{"tie_word_embeddings": true, "lr_mult_down": 2.0, "lr_head": 0.00663}
Each number is 128 + 32 x the weight over the matrix's rms, rounded and kept within 0 to 255. Layers, rows and columns count from 0. Numbers have three digits each.

# layer 9 attention key, 256x256, rms 0.0703, rows 24-63, columns 128-255
184099158126097098107089115138096110199092072139111127086158076111127128083103154119140156159124129119164137069075174137153201187160115122162141090101098087169168182111136112121086133129157136169100116065142162118110112156098167111154150091121122137120066163113143158148122158155100093141071131094142072128142093124158109152176151105160065126154106158170145137099187117125107118127124
104151113160110157121129141118136116140096125118118131082183127155099123105162163102128117112113140107073164126104133003105143111098126155140152091134120148153097106122123102140065135224152173177111135128157111073155114144155131131154103107115074168123090095072092077155133114167123115087136082107146118125105092123142065156132135152124133164125107196120097093145124132110142167105133
151173102150123149136075136116081052136113170160155126101078078158103139139139112090156184133124133089139134083132146163096161138098114155164056132130097138131132125112195138127163169155139095147104143117082096139122085191116125136083142134111173150136143079140074151120101189122142137108107157093104104118133105098104154094090133149118101177143142157160102128095141180141118140107148
126159142131173133208072097105131155145093150115069195137089145130160131079141176137084107180131128100115142156117077105135126105116140136118111124089110179154166187132220170108120089121127138144131104156135140120139164135115123080152120081160096147162141149153157119164088126153101135144141113105148082127122103111120136122118084116158142187149133112125122087128130169124081114127183
114169113132037088070130100089168141087136141135090179153092205145044125177107103102111137159177124085094136074153126105095132105080117041144129113117097115142070090125188096139156127129150143115128155072148114135086112086187110111072104101136094099145140170149160156149154103119161144134099147113114084130078192141147120104195085077117170138132188123145125064124138155135135139076183
180127123071073195133123107120022168106186165141141125087109129105131173142121093140100059142098141109129133087089080121151100111121181178074149179095115156178168159120132123116109162172098098161155124119210134129111179079131158138150150137090097104132116160124107132152138126156122110178117168152106080143090144108131114136152086122098145114161129140085137123170103158111115120099146
145125149133195150118134112145116143097117098119143170165119084139112125110123112129079141185156136130177168130117111142115012120099131140153093140141155102184114095132118148074113167144186128157081112114081162130133145157088139137116142134153107128101071121055164152104179111135155157153168120094096090179181152150143117132127151127127121127099098119095099121157140092126169134116099
108106086126083189102089173111129074133098080152095116133150149129120092159131148155155079084076140121123124117116106113149178151169140121145102152116130098211135174078103126127163142133123147104130133091119124188162155143130098145112107112163096163081143120090125130198156145133132099145179107092120148099103152129108095110105139100117161093186118116107136080112142135110179131175161
151138116139097094149178095093152130197093147164135098124151103129149112150114090151088102081161120129115084088115079143140111147176131143190159144110085118114187182115084145152040092119124094139162120111141150049148146111129119175135166169109094123164078123130124127135122135119147112136117155131146124149164105152044072102124122176098073133118103136089152132195147145129151158087117
146154152118193169110113113153105125115138159192117122142146142135138136126107140127108033152094151156144104143119139108077128136068125117094127184113184171103106137115065087172079161141136120193153150162138132133120107137075145093066131131126159123149158112132171084109036143114135165078116127110131178115108123139152120136107171135092119132143058116165126176134093121144118173084117
093146086153108142130185075108120181091118099113135148070108092107128094129103117139089193105115115192086171153119079134091180179152124112149100152177147089100098177105076138089025117181137157083094156088062167113172065156110140125120175181159133132149103066099157140152125081185086121095119058183153095123091105098139185113138102180128180146184114149070113107157159154130089115092173
143118107090154144139111133069167140164129120182178127188152200162127091109108103183121094106155132139070116108105149124147195137181162132103153111095159157109115104150128116112064184110129156117113121129121167147142152161104090164122116041102115137099138104136132120117204097055114157134120078139113122137106145103137169133118174111162085076155129138128179118149086123098088150113077
094132113118086145132086148056127054081173112159135114186116128102156118079137160146149132134104091155181157128115143139135126098134145150119179082116106117187090048123152131172089133171143127126075166136121191120050085114158088177120097121080081163118100134170179161130135130121121102093125149134111156094108171133112191102103117058091172130100065120151148159093132138126125167097134
145128108110151084150103093129118094161155109141157138091117125107118164160123186117048153119117094166088135154131122149136148172102125123137137158102161128180160065152093168137151165161092191072087130121112148108096094102113118131168105134125079078158135133181099137113171130124045164121143092125072070141126171136144145112150149106107130162115094176104137154121137056176116113134142
095145156120048109129066145124149118134127189158120175153065142146111172156095094145155128109139140195126081058188146132166092152150122084186108123101173106135088046095144102100121162114119151167134160079094165120155097147084112163085115107061173169074105125132146146156118138085119152106110159132157145128080098121158141158131172114113106103131124135134149102179135150122116105072105
175184119126117178087161117102116127067126090207157117124107147132153089246078159143113107128158092091131150104095138104144154154151100133091151100145147124124087056139187125155113123143140114150135120123061126103132136118146157154100135124139126068124096085121114107111136141154075069153142074105114111082156121116090186099079103106097160129152139138126109146128116118154111140127139
093130140157152218065080125113206149126130109147122087190110157144114062096108103137190165132139147173171143128190133139166125097078122161106131095138122122102122069168100110096126116092087143141146126124161194128132154113117110106104090099187161121146114091123186141116124117095161094106126101112178123163069122136103124137108100118114104155205145163113100106126135198108119129138082
127149112119165098133119153157095097137062130113108144128188145168067150176116070116150111159098097091136178151172080160069064172102091138142133041162103091151098161132216170193092143177125097117102136169070129094115138141130111079186140070181098131174148129201110129163129067183117144203143126117187112113095122109138068054113079102113129123139108109114143121103105175146115103128082
181121118087099122043162109159083136157112119100089143130149207205143093138099110086112142129111105139200143171154141114074115158117124064163158138157170158145133120171125124057111050123154091053091081156117136126124130116132118143113114145111093105150107137113148085136117111128142131096177088159082071133050154070121090132068109115068157062124073175164144144122140120123137095122203
141129012093084115101107122126201043134169118135122125118074127160136130129156187140104099117177072124116056067130130100139122184185078082140165109105167118137104097086115106089152119061055092171152099127138106133130109120168118135116134068132111158114155136116092197186098140175131069010139128098151124153119124079119119103096089151173148111133096158125077162112102141099088120132119
110069075064133099161111104134177114034184117166041152106151143098179138094144124130139207138164130095142099151095124140118086201131179108167101135119179124171093130054092097109080141175132181106097138063076168106107140117101120114166138147098129138162135165089065156118118161140112145115070181089070074160141120133130108149138198143159122177160091148085161134105086125129103104157107
155173132132144150179052130122153082058093071085094104179120110114079133123170136128100181197103146150134164119163146100156155113100122123101151132125101097114116049134124100143134091143138087060116148149153148118136171097129078210069164070160074164130142104141101038216149124092082099075098107111178165089167179136097089132144158140152116138172142141124139141166153152163104136128122
153163156130192157172152128078121086180120107218123156202120126143072155077105096116033112190115128113124183109102082136114073141115114133160135182064140094080182172149083151084165151140155096142076107153117113163140156084131150119161132135180065131186117155154142097176099126108110067174156148167122115133138160148104104167111105129174140128116078145118118086094129112155130106116101
130183149084127124106082096118093142127128116098148085082120074106138105194072117147116115115138160111144106142124125099116116104152110142126101133137119146103119124176079107096161133178135134142111080199119116114183156148121204123112100141151105170100151092184141117110114147124170136088101186101189147143180140114086098118182146069150131152037106125143160120117138108172174146101083
092116158113218143134090125115129121160046103087132113140139140127131128121118155154199116117173128135164153221028138098177105111052151107092133104117131111130101116119199120070085114115137124129112173161190104146123138174152098116098147139158067112160096130151152132105102142174114085141139109164128115082118200169123156132145178117174159133094113130110116064167178121189095138115102
116131086142060121188165090053145126110152063115125085149105147153077129121100138112149167168151104112089090139107120129116134118093128115089142113103120181140128173120053162148131093133146152079102149122143075110131083158094149130176160114113106140127129103179169122152097116133135085072134093108108123120113150111065108094120125110068079125138151120079176149073175088128104156143137
075127142129171134177117107110139097144132167083110096120115109161090120146098182142085117113130081115129130104164202141116119186140118083164149133074186125130138127129127129129140158120161135153115048116109159137125119146123137142152124164169116119100120147169187121178083138120136090159062038128181112206135126122119109080122146105115091118138131216106100160153099133074118132146117
097132121121170131105092111171100111098113073126114142103106167106156148106166113062144124137134122211139133161129131127119094151162093143082127164132112074110116148077088120108121084076148042152106116165122039072143120095116126155129109113158119100137114154094127106145129146161122149118175130216157129120123175152168107084151168138077148143095155110170152103098161202127093089121113
102166141149107117143129116131103181111071153171077167098152123178186111145158147160135133124140096126125064120078107140144138110095071131161158097078089141090133146148174101172136153134087126189149136149119127104102124157108119205191130130148128136121129094144158101140144138156133102099097151117161096064163101126097123159104136112080143075101127145066143127098127121160121127100126
154078185133116164145117101148174122182103112107102126153076109148081092118141137082120120146146152149128153138130141155202166124110153094130122052118114096108099165138155114100231126099137067122102145116114094057132118124100086090120097115094145118140103138102110176191111109105172117136101095133128124091096075078125097125101095109147140067164141090096124133138118158114110183136125
136092112079124061098152116161095181072097142128078094088110142152172134142152145135102200090049115104135170167117156102140108164202138140175107074147156151120144148103140163088152116074180123123128133130111132084098128132129132112103181146099098117136143094152142153139121149112127150115158126154081086103149136112116083114130113109113106070073157133090133133125131091161134151208099
117119108151147133148124134079134126152148133086125127128175084076125103103111075148156113146129093163131123123131104126143146168156117085146164068091118170066121131152093110132161095133114112103135136148120145115084182086130120109088123095147174119135135130080128131154158116169102075144088113136125126159141126140201147118142115137107121188097210116102092086106183160113180074159159
144151137121086147160094113125112172128109148110133172084182146092149112131119139146170147089159134105123158157121118144125080167118175146087111165122132122183150097116136106128164187110098147083149126169118142174094129086141056120091140113137110075139145142092128119097154131116065134181178155170142165124110164138129148139081142100160139126117143106104120110086130123148125096114151
117156092138091179123172122173087099116080153144109059150131137157107092128135152162108161133149130128092151145162105169131076141108102153076122127117097150137155100098139113135140124135151126128151107135127158081119097135143095117181062117133116155064130107120096115074156146090131082061104082112148173107081070105120152121133130113146118112171174150125123136156108126174110143166179
118106087140119143162159155112125059153177198151164135144101133112167152107110184173139091050106076092105137143101136115163088089143118115137183103165117139132081133102135117082157172132135099111072153075100074150141159115148087149151181198103102192142136158101140054153122166173143147052109186117135163175104169127135099126158124143114139145148108143127117179117127176170147071118131
123105163120130171146110096112140181127092137119125134075096153132057124071148096109108141178192079174124111071079084135132143099145125161131106083115075162144106145135093157139068121169151128118141147139142140105126137099144094087101114168123146127096127143134134153127154109092143101132168174067082113093165101153111141161114155135125106155132115113135126052143129153177115130169109
142112172153164106141090099133124148121115159123157141143104103123171103113075125113109129144127103128145180083107088094173134104151069141058147167126099147123087133167127110176086102115092171133129102174049094162134081128179081140132125116141097141123103141205055107139150148142123075115127139196113128100084101111145137138082086135145119175177114173126127093115149118122118117119112
102127125167111072132112127125118146140064133138157134098131142057154149111103147147133110118100153083104087122139121152160103131120120135167149134063108095141110169093141084066128136127150180127121128111125139127122118146133143174102139145127184130170135127067173163063159160138162151063136080125109154095150176119138145146140141119158163110153149126125089111179109156110153088068130
173170130138217117109103153160184151097078142117184127134126107130087156151114130107108123130140086109094121165148088114134185140187173129089134133144117123124160168077095128114133113096074111114097155101104169107115087094121057057081118153088151128084122170074150163103173132117115152145129141093107126153124152153148129131165098147064140095148114159168081094134154153129127147148139
153078118136128092156151150131128162131136148182125098099131078097162088100089145143159131079190108121123145105145163122148189142201102130115196183130157144114152088106117090158121133165142150126111152057147123107108105172082123167108138167158135187163131136160134132144150097164137119114153126138090153094123143088154147117137107150132079073066125080141154137113065126092108140064107
# layer 9 attention query, 256x256, rms 0.0698, rows 25-63, columns 128-255
156116078059124166179147132167138169135141095119117094183142135108146108103159115089120095125062079159107155146138124139174151180150123052166144114111092107129101201084165172106162110088154135127129114067146165114110154148121139145119102122152096077131145176135112130135156143078110101163115140125111086094104127115099165100115143138110152086110174127140205139110096090142147175112160
142126116172108092122187111131164164081115137183166130137094168137098114182165171158137118114087134137141161129141150166145097162123129124143086142176137131162107158102181127075116095171139141125186071161072115154189159094154122102155179192101141148122125112105135073171100111162105134153114146127130138119132092115098134234128152116111141123122115127127126131106107152157133172126107
081102127107120069146104150158153062113112148125144170094109121105146136154138153095102086093169146120121121080130105107125134112189099117146058149122100152116138166097125146098160151099091120152081126095109136118132147134132113137132142109104044113127090069113146151100144132061127071119113110055093116189139132139117144107087125092123170224070129147134107142139086096105137112110097
148140201096096120107061121132103122096145165104128160127120135142137125110132115140116154166135106107139179089205115173182125076165146072104110146146170159105134064162119098129182056130139121128128162119160177067149115128131130083103129160065195204126190166115120111147043164055129156089172156088144111119165068052166116160105100139138180148123206060125087057109154160102092112126116
076118141087098112135109125145097139156092146094142159183101146054103095095173159118118113156137096133112062081107073103161169138229219145164108125090130074114081099115194148134120121102140160101119104160129116123151052166100158107110093090094131132125087105091125100125139084112070160202151181121100145138093103135109117155135136114084149100139131115109186202142134150169132154149142
178171170142174158163093130108149090091123120184122152108113139137162144104165160161092111153146134140134126132162138096117141128088126160137095150107168075175115084123115125139122100182108084133147095124127133168096206151135098095140116169149139108144198149094098035115097040126097138152161138115129098069136143149131136199111078152160105110146121158131158166156055080203157112131156
120168093108101133127105139182107132160110128065114185104098116128119095114154120129114168070135126112167123143179064116159114140146174110112141094093154151157150101128146145154139132103121157177117101139117143149148155135085112189129123100155080150154136148154085129129137110149164143093146111109140134133127151107147094080137122050112125062164138166130097122170101152130123170104056
175110161133147173182158145120073129142145142146108085124172107164134080089192114084167165200102143159121177120138158086184152108165140167095099092121141204097174168154111140173119166129085168077125163199127164181143053190133130124104113158135138143032176141128149139157141080122144152129109151139143172160050105146184173115159176120191167134115184130133131158139105106114081143132091
188128122189139130117154174133130145134117080137107156088131089154100162170188094146126137083111112141173148106168169059104151079155116100087134209076171140130157128122147139121109135102059136126123141165158144175137121149105154132132134170124124138127156155093114106224138168096104152127111068122114172089104126135120143148186183076169114107156137120124151140149162145136093192126116
142067152105158118112084192160129179147130123188112104168179137138139152211145066112114130164152144148128163147122144067135123134100154158104126136119167093144123158190152113131143119153198135052129066101165146130124119100180146125142168082100108107182114107141111106121130132140170114132127110123098055109171159119168129168127118040149126152095132147094166147033160105116119134150076
198139119157095180145081131084132123068144106147200149120130169101161150104163170145082088115108141195202091107114134105108100144094135115103076148077134083164213167107122140123169109118139078138125171140098146117121075065074131095104156103112086111138152096117118119152163135089160126175151135069176210143098123201108103135124152109178156119131185117091076197103141103117149098064159
086129095118164159152135116117092161145094126171138182117109107161155107075156181160098104062148134065059090142148163104127115107134077172082149072119152159102125109122179083106118142166075137110086106162152121105160219109130131093136033097157097110147082214135128077141149139129095081136140136109141093112053147141151113133126102141165124164181141122135151110177156130134136121114107
103089134131049148120144095109176142114099105161118116064180156144065117112135175163113097119136112103131055071152090110058077142062193159154152110168101148148123138085162074086124084138198113174191133113129040083127084131141109112165154094141098118134133114146168077100130143095087137124151159111113109110081179150164081114178108151174091076190103101160166119168100113128137083155088
117164121090118118153111176121064127142142128118157139132111115137134131135133138074134152100088111110129156148120162145131082124093159119129130130081144128131167105136164107140140119103158107085167136140168071106153115137105134153093101147136133122140139145151154147135044160091116112127137170091116184133067174120173147133158092107118147127144118158112129155102116165179071186117101
082120159114133091188094138095060108137148151137071086100121205091173131141133142147152144091069071113092137097114134136106143146116067093089091160118135083069125124163198105149116089102124164119136080129128119075157143123097133113135125140148156101160116085137083170133108134120115103165122096111109168104121166089133117152096084147116164096116127103121090143145119093107092128071101
111087150119102121127103115149102167041147191155099127092150113121185101113147174061152127034090134090123181126125182151100160158149098157165111142109167137167139071136111193159122160102095151122106079021160088135057112115100159112107162065111134080104156129077132231222150129129102036076129126117130118101148108126117120156149158189107122137086126139109063152145087124101123099121110
179108075170107190131116100164132141099088140084121188125099230130099079124098135133134178149122157169149105072130116101086150182167150152090146125147070129079127172128106122117127095158129216120077153147139156135107102168089134132164176108100153140090120123120155119107155183117127115159105190200117091121193171157119161078090115145137108103167134067083102092152155150139179090113196
133119153077126144100091134118098153109120076114104134121145119129121138142163188128185106150117099119040125087129122138107123153101076112046114092149145136153155067103178172169133208111094083138134200155118109092124086059131137127041125068169122065135141155114132154128093167056110117088149119113112141150105124111155136158178063121135120120111128077138130115180171161136067108106112
100113144175104153115111133101115130110152138116181138149150108154061137123162121094145085096120120130180123122142118187094124164172097126075118118099140133107158138159150082095146147147104146152121091059045140092168156162145096161109075080129116104170122119187193104173152111095123177097127153096095099176132137116144159157106147120153100120132192147069204094162102187161155188116136
099100131097145115107141157124190118074141155203100153129113156103131087111131154096142157107105083173123094071164136107137157083177165175137109100111142158144105157110051134110056152126111133118181128057090099168091154110173087146157094093115059092144134103061136149237129124127170135130164141159058144118116145198107095180148108091140180153085090155128168060125082066174133154109143
167112115101099160144158144165088138149147122135088192055095132126156161157189091130063095100107111129156110155146111119135223109144190114095133173123143092156178115123149141192132141105154128096177185105115104142171108110097123167167050126111134126117115094055143087111110083161152103130110189095196113182090103136095167076164205129088166096161163146133151144095077104196087162086087
060151127124080142139113062102109167162118138125167151082084160163109144158151138122170122183115122072145105111096088162102081065097183106124124190096080079129123088097082180153121121085105138144176185148211113132096118106149176151155108119073104104109112141143186177107195134128218145082078025107155088110161104115123126139097126155189159109030098104135055122118152091174127138159148
150121097151077116141112084107103123113148095112084128097125109043041115128105098134130159168146149164157094074121102157171216151136145125068164152162094062114111134142081137113132177157126109176115111162134145151117160126149080095088102100133137080112074119088046151069125153094140175127086132096136092125173145103138135092174126101127136172177139114130154098157157221113085171151196
158138090169179135156176109140069119109115088079176101128184112146165200131090089137126140117137168165107166102163107118148148090150124149104142165121121158141145127129133160106075106132142113096090121129133130172182097137078080139094110054157112156118095161090088067078158120097094091091145099083185125143158061105089077142159184142155171153086126114127153127105192202097143105177160
086132153131105119158171109095148123118079155124100120111135134153158122150100030161161129110148152128126136110117133145092181155128132095132120115109078124108150121139145178147155129101142146156111110107128144145129101146102080151081145163137160049191088191137195131073134206109154120106152121138141152120086156120146073136177113146103104176142125132116095108163168144138104150167140
061150123119109153106084128094088126101072094118110073157089119123134133057154119133141066078084103090151122139119151090109093099128139102158120154128126112107183172068189124135174138173179116149111137087119140150147114162134144098150036113089144116071176112133135177092104152145147129175120095115141110120097129090097120088129123127109150061158107131132103088158173125061138118115070
105138166173132107154120161000109139094041075122130114124140124134134088112046152133101126098103109151108100151163198125125165108136153109131150151167103085179069100142140113118116151119141106128120157127142150172139101118217178096116101092111135095173103100138102202180160088125127115143155098105096122127084089092145118101152187150118145166124178166161153108144131118141126098083183
123126152145095120125136160140144098152090120141124132159105128145119115134111095094196175056142151138135121108112117096128113085151146155150135140128106112153098125124122138172186093000154059081113100065144151146090085148155118143143117095123156109160137163115133138124087082108132059139115156177162134133147128134115159117123157123176126118168127072132074133141135127142156101027106
117075115126160137078093148157175130035187132104181164151148159127112113096075156133180071102128169126127124149106095147132100137126130117122112091120152100139153105094142166087145141136127097110093130087180162141142137154160139143141127115085121165166127109119178112156118141130145167134136119102123179208147096149109168111117170123108145088115121181179152071088138144137119142101149
142038138146081151188130113127090140110114115116098118105161097162125141154156152120152144113101084140084117142149094140122143086043199107143082140122150140144160169131146092173119161116135079101160075127120154112164182154143148100122162119145113101108088131148131144123068087166116140120158124123136097109167090113095152138082107131116150124086121179106108121146156182125140109089112
089117116140176127131111143111156095137133133073064125143133150139192143120091153111128087173093153128161125114125127152131155148183149150128098128175129140161145155140099147175113134139168129133156108152120056054154163072134122137118145158179169176178159104137129124140144175118150213145165094103124103124166084129107163102088157092127054143134146141126109110074134114130128141163096
172084098114155154118147102194140145129144139153147115087166156157152136102117138123106161144110147157135101084089090178112137127145070164087140104099116125167146130139145081090164105176155087139146199150116173117078109121122182131151152093100151090131132115108108115140124173156072129118149123148118112104101171116133030135178138067174103176134129134190127128129141060112159110161124
154110083116143109128125119221118121088108133213113139066112103144119119105169100108114180142157137136115124185152182153115062114151129118097146120155078124194079164138145143133150115112084160101083165115161043156085124104092157151113119129119107136092141109120143107139142144073129083166113132111081064107044170082127156108155137152126152128141122151129103156109131157125131181114146
149156091088143135187089137132095141131141143143157153150134127143096078103184077118134114162071147142159134104177146158116163142133092167096176112162123117139137149134123109105082144157121143088121151121156132148152122118145130162102149157150167123039120132109133091140092151090094113129146110153127157078156111121114154121119107140188103153166185109156144110149059089094123149090118
083137162109082134106124085099106118104165129110147107178161063208201100124105125095140122154103112137157105093158073163146128111122157154128143086159137135121151172123110188129085114114120158071103101132150091096043079160159135131121118128154088160129087190109128122122130116103126178177090199089097143149083123174103137114103090098128177112086150173124109123142162181154171130120131
167162152108084093134162146107138109128105154134146081121107101115162103103165108146181129176150189178131107144147077123053158142193128167126167100102117196092090064106118097109123135048074113115110140112155155106099116116191164120163126101100153103097087126098138149114124061126083133095191121071056100165136130187116141121141164132145145133148107156163198096153144122170127100115101
142105111096134201097086121156122137128117105120069137125126166084202158090144067109174112093195127098127153119074137156126042130105108157187120158165096098174140150104079144151073095138170059126128105084166164121148127139139083111055095142146172151121090166111141182147120142156097102105132128158132176094145173100128114171151117142098139160123133090194089071131132150089126131154149
145165110122126149150132114156239151121127186127131141134140109158128106105094167071096161117157142106172147135123105092128080145129099130161118107136118164127135139152143165140093103174106133176189150151164134073141098124190131149079123116157111181129171133142115137114103126102109086108172116107088127163113157104130107108163123085076171168162111125160092094080095132111182131102111
091182091084126145139089148118121102131100149126058111107122104095121147080104148116113162132128081149075124108086101105167093185130170135113101145206174191156089095101092115103117137186086127120173154118185149175096098136103132095154108134121136100163095116154122103126178148117174120095157123129153160205143152147137124144145112078099128149137129078107140141139133127192132146116091
# layer 9 attention value, 256x256, rms 0.0774, rows 0-14, columns 128-255
137096089115143163102179126114184110146157132124084119128094133143161143115176144126103100112176105117102116112126097141097066134124117126122095151173181140145106142128120150188121145138130139124142123110157120113044158116094158099103165119135109132093152145133111187162157106115170112119136121133174138114092084159117122095099133117136137094109160124082151131152143142095154130137154
111116106118133201137108149131153124146151150143097106134157163185132144127163145147197119148133085151092143146153180159173097119150091129122105112151116067157132163081145175194132082180094166133133133141102164112148136136187145120155104145130169122149063144153169162128144115117161157098109138137110099136121128184097088101131113093114164157148084062136140118153168143108108188122131
124148152080179087121119099169173092141157090111125113130170103199128127156141128103099126150109165149185055131105163134146159111117146145137141174163086113071102148104147144145113120186148135128083163114172157094127151162146137174179155116116156139150127119151139156128148121073124106111104119127105166172146086144131093106087169174118107102120147120137140155127065084116122163111082
143104080153124104113141102167121181132103108111117115092109126156113138190097092095141087145095100075123076105165160142098145190132093100154102100049129079110118148086168142103087111136107077126108072115133112071161133110171117163108139170089116143151132105103094146168126184124113158083112153161148126135143075093131097094120084151139140108118194135141133138139105095112098144096146
093140080111123104088119153121113124140105089111124175109119128155097129204139104127173138137064132152133101074146053110137155100120108150167132066110164068102118137130137070098127109075137163143131144140077172108154142120101077126190104155158141080159161126086138093061153152139154174121115108120142127178121177062119139127157096062104094127145145114065140126183183131132110164182168
130152138153148157138193165156117114154113104116106078115176141150100134127170127076135071078137146126140108147167143166080104133156139106093145132125139095124189128120112185149184133131092136108173143135077198148107158129127159161152130109159162099178095150124099137158128099156125122150115089133170115086136119127206160116109183137144101117120070139114137136122084130128173108108099
156124163107151171144115156116142140097117108147092093100186116175114146160110140152146133188143179147073124127155132134104131207157117142099126047145143118102157107053110138122161146143165109106151088123136156146159148139114114122128110140123142140067072191086128087130158118143143161099104130138145169207056140170144153152089153086136098129208126194096171093185174076146149132174128
139127106140138092133157115149106111099098144113147105153162153089104130139161120146124133150118183154181112105127067127103123145105108141093092136068160156139133090171097085096080114129112165112113120110148159099118094139101145129085140134121127113090212145098146064152164082186137141136127162173110131150112074175128132163154135081111113138127149090108122097137145116178163092164138
147179131147084094070167123134173087173143157106128182130112137150136090092136117135145124166139079136134154143134120125155089111109163109152154134159131107117121153124171170147116139132101101154065114172134079153132126158129082151156115156159114125147093131100103145110099091165080122146116095124130100059190120121131105154102111137129077131174151091121107125125145106118115140119160
099158087143109075134175150104124171135149100094162096150187126154082160095166189129120110137172130077123115120106141119191114099151122137120129127122129130126170061132099136173136171132142171084096149135114137114106118161080140094132159153066113152119104129111106135142120105105099110082131116155111137130127115135144121063172087124108180125065139132144090126149117107123121122126113
150131074097130129160110129125141122080131148094135151136142158149163103125142142090118143149155126087130172151094166095097172135134147111093114156095140125176161111148143137151144142101063089191108133101106098128146078177139107105088095104164127117163128105069115140097123104098115155140108123104106138130113144165095160075106144118058150096157116168093145146167154107155098156092101
156148125154172107117118192170177143127155101073118093098114176118147094115111070105137094120105146148133146088114140143131174138178154116085074044131162089141124113122140134093136144126163129141137113126100108121152171096121139156078155165093134049160103129148187079130123101134104097117180161112162109071147134169115137098109135116111074134101092162094162112130138131140090105136119
142168133095093086158113172124145123093135166117116159115113161172127114144152100084124183132083149103086105103107111164142120178157107098122115078130109166129116132082137107093140055159113098149113109121153093101113082145143192122166141183144094130176051152127134136105184101124099138144180087112100088080120173172159099136125151101105173150129083104148092133138167123100097131153109
083123139162063115137113191084109103076091111110074135197104129173148164168136154144090137127144162150155163134118113202125155080159157127148105094147165042145110130142114156129077117127131093126125087128103113145125131083090138118112091083162118138109126143160107140176086122176125146092128133132106138151120123128116137087170137107127167094095157189132141132104149117086143128128124
164141089112104135122112102078126089139095132146145182100161140102107178130079153097151134123140120093133166091155107101107166149172106139139138084156118075141147152179095096089157167156087183119169102164107140199138064102160143108135081098098083126149144147145113095113117152141135146102113142089179098093146114106095105090132151149155152141156132084126131098160144149105162151152145
# layer 9 attention output (transposed), 256x256, rms 0.208, rows 0-14, columns 128-255
137101107127125151192138078130112133152118113126154105141130124177127082152086070104132174140148153139145137175146127155192130179132118121081152150096122159123142117153117153102115174146109136125104127143106152183149097172146137116100174140134104135157113125112172088106086103088117137129135102105117145071132151118154140138146149109150125149145079087138155122141122111168104121159198
167147099110156087160145143139124131106146156143141123131188118124125150099130147111118091148132126088159140125097100072073142115066140172146099121173179131135080028152111090111129146115131132111089189099103138107097119119061098141145104084147157141058181101069122121108114127115117153157130115130127175156126135123166117173115150082154120064067144152106092097146150106166130107109152
134102126171055178106105130085095114124109123184124150128079117088122100098138127093133138105120099119124151119148138082116161122100135117117087104139132162118109139135171126149143107055161179146151113118116078172134118108146100092110154115178115103086080080061115102181128104157086128151128127088145101110145103120157157114153128082120164074160120160112120143143153149090116131133194
137115148104134114133104126136124106134125171130160108119134182136091112078181154138127115129125160148130089143133068125127127111096109106092171138148164175126111158157098169178182144138127169156151206125112132084143183140108130091117151136110155145117101146154146158085148137077138092160091127094106133161118139176129135140079105113141083110123096147132129116132163124120192137143127
119122133162049075172193169085090075152082122166144076185156137150119165148120160135076073132167155160171119138096142146138111151115130176125087125170105142081145159088121156151169140139139074081070103123114080120105114182072109122144103104128135170075141171145097136192172175183140156148149138122109081114143097150124112150066138133090122119106122170131168144098154160144161093141104
116129156135150121097128158105161132114151119103126143169143097104169134146124151151119160173118102172117120081105147161109134122096156097106131137135110138088117084171201105121154148138190097142090169114192080141096145128139095160132166135149058167116119103141153129064124133108136126101128118141104145072111106134108087152119123145132100119172151109119122095128113142139086156180178
146115088171087082218090095107145157166091078136131113107156168141165132076130070093125080119118176126135157082060193138091131087077141139135094115178137171145129153122148119116105127105131123123088145110156187081156123137114106133127160149098090173120138141164145172083149108051124120170170144152097082126170130164118163094167104115062169096025140096152126148075108224127149101098165
099120149127093123131146114098173118112162102126095142116114067143142082082108120110149069131120112111152169099150147150163095096103175177110110126149103143123122131113077144120135118179143146120165142157073090122164136146162119114106122122099114143172104153170123157109167129076151078187134142103131081190171111087106098150134140120122143110135115150139154078125169121134121097080106
125134139106118128129123165121088134086142096122158095172129149070171144180164065138096113075185164140106134071147104089101143129133166165190143148158133136166191132136093101109155102115119140090135104101143134110100093151162143134120139133108108153155137132114153107143115167099190118133133140146139108114081120131113169136145104124118114147149114145144122107126123125069134161101133
114128143090129101155109142146163129113112140145120183134097156109145180117169067173083122152096150142109073169125133170071116176169139100176166149162119145133138118132155080130119139158109080089148113092118160112110160152186152089117128147167064142139127128131197109178119120155134122196088109130152119119143123151152152202143156103103102122130118143113083124125121144125102076095139
124155149148121134169121074160111168167149053130154108120134118103143101085078100138124141092099106149099107100155149147103100105090069133117106117101160106092093130114142152113080127106148144144117180156117111135164188120104130150125139165109122129088149072171113141128145196177133095123143109179158133129161147114186155157133140148154146060094182078149144123120168089168146111120125
083061165156093132172107096121087146095143158189094114164142172110160156125151174172127139190141170083125117059120149144112132081096147081144148155153093104140080126112122136117167115154104097128153177151072138095129159162194126138151099123120094100129129107167060122132149077129126150109107084151141163151127146131102105150064147161091113115122151111131141098084101106157139173128168
122161142181085145103086129130120126154097142074114145130143117118128110155100177086132122133128194117079142136132126101067106125134150202111147157133121118131121165208070131136167165104106171102145121085143178184037158126069076152132138075117156118126123091124144120177181124118120114096097161158145152110167142151095158115149142165125112081089175136105120124042135145144129092141126
158132132093117081160152073128122128152118110146160112107148136148143133111113183150070118112150100164150128199142117035125086106107065143109090158093115142149148111098158146135135144121097142112135134122137113080087141139118157156086154083105109149128154111092128142135127150131108128115156123133154110114146161103119103161064193164141102108138162117134153120137101120115115083149149
118153110122174068158142150114134145151176107155153045106166123126130139129101106192083101152152106143180166152131133137117146152126084131163130133129115155162099050080153115101111173183124145106138111087135090103130147113083156123136091121134215122118078156147109141182109143140121082129126133153112132140121183161123143118112191168126143143100110131148092125129175185177149098142073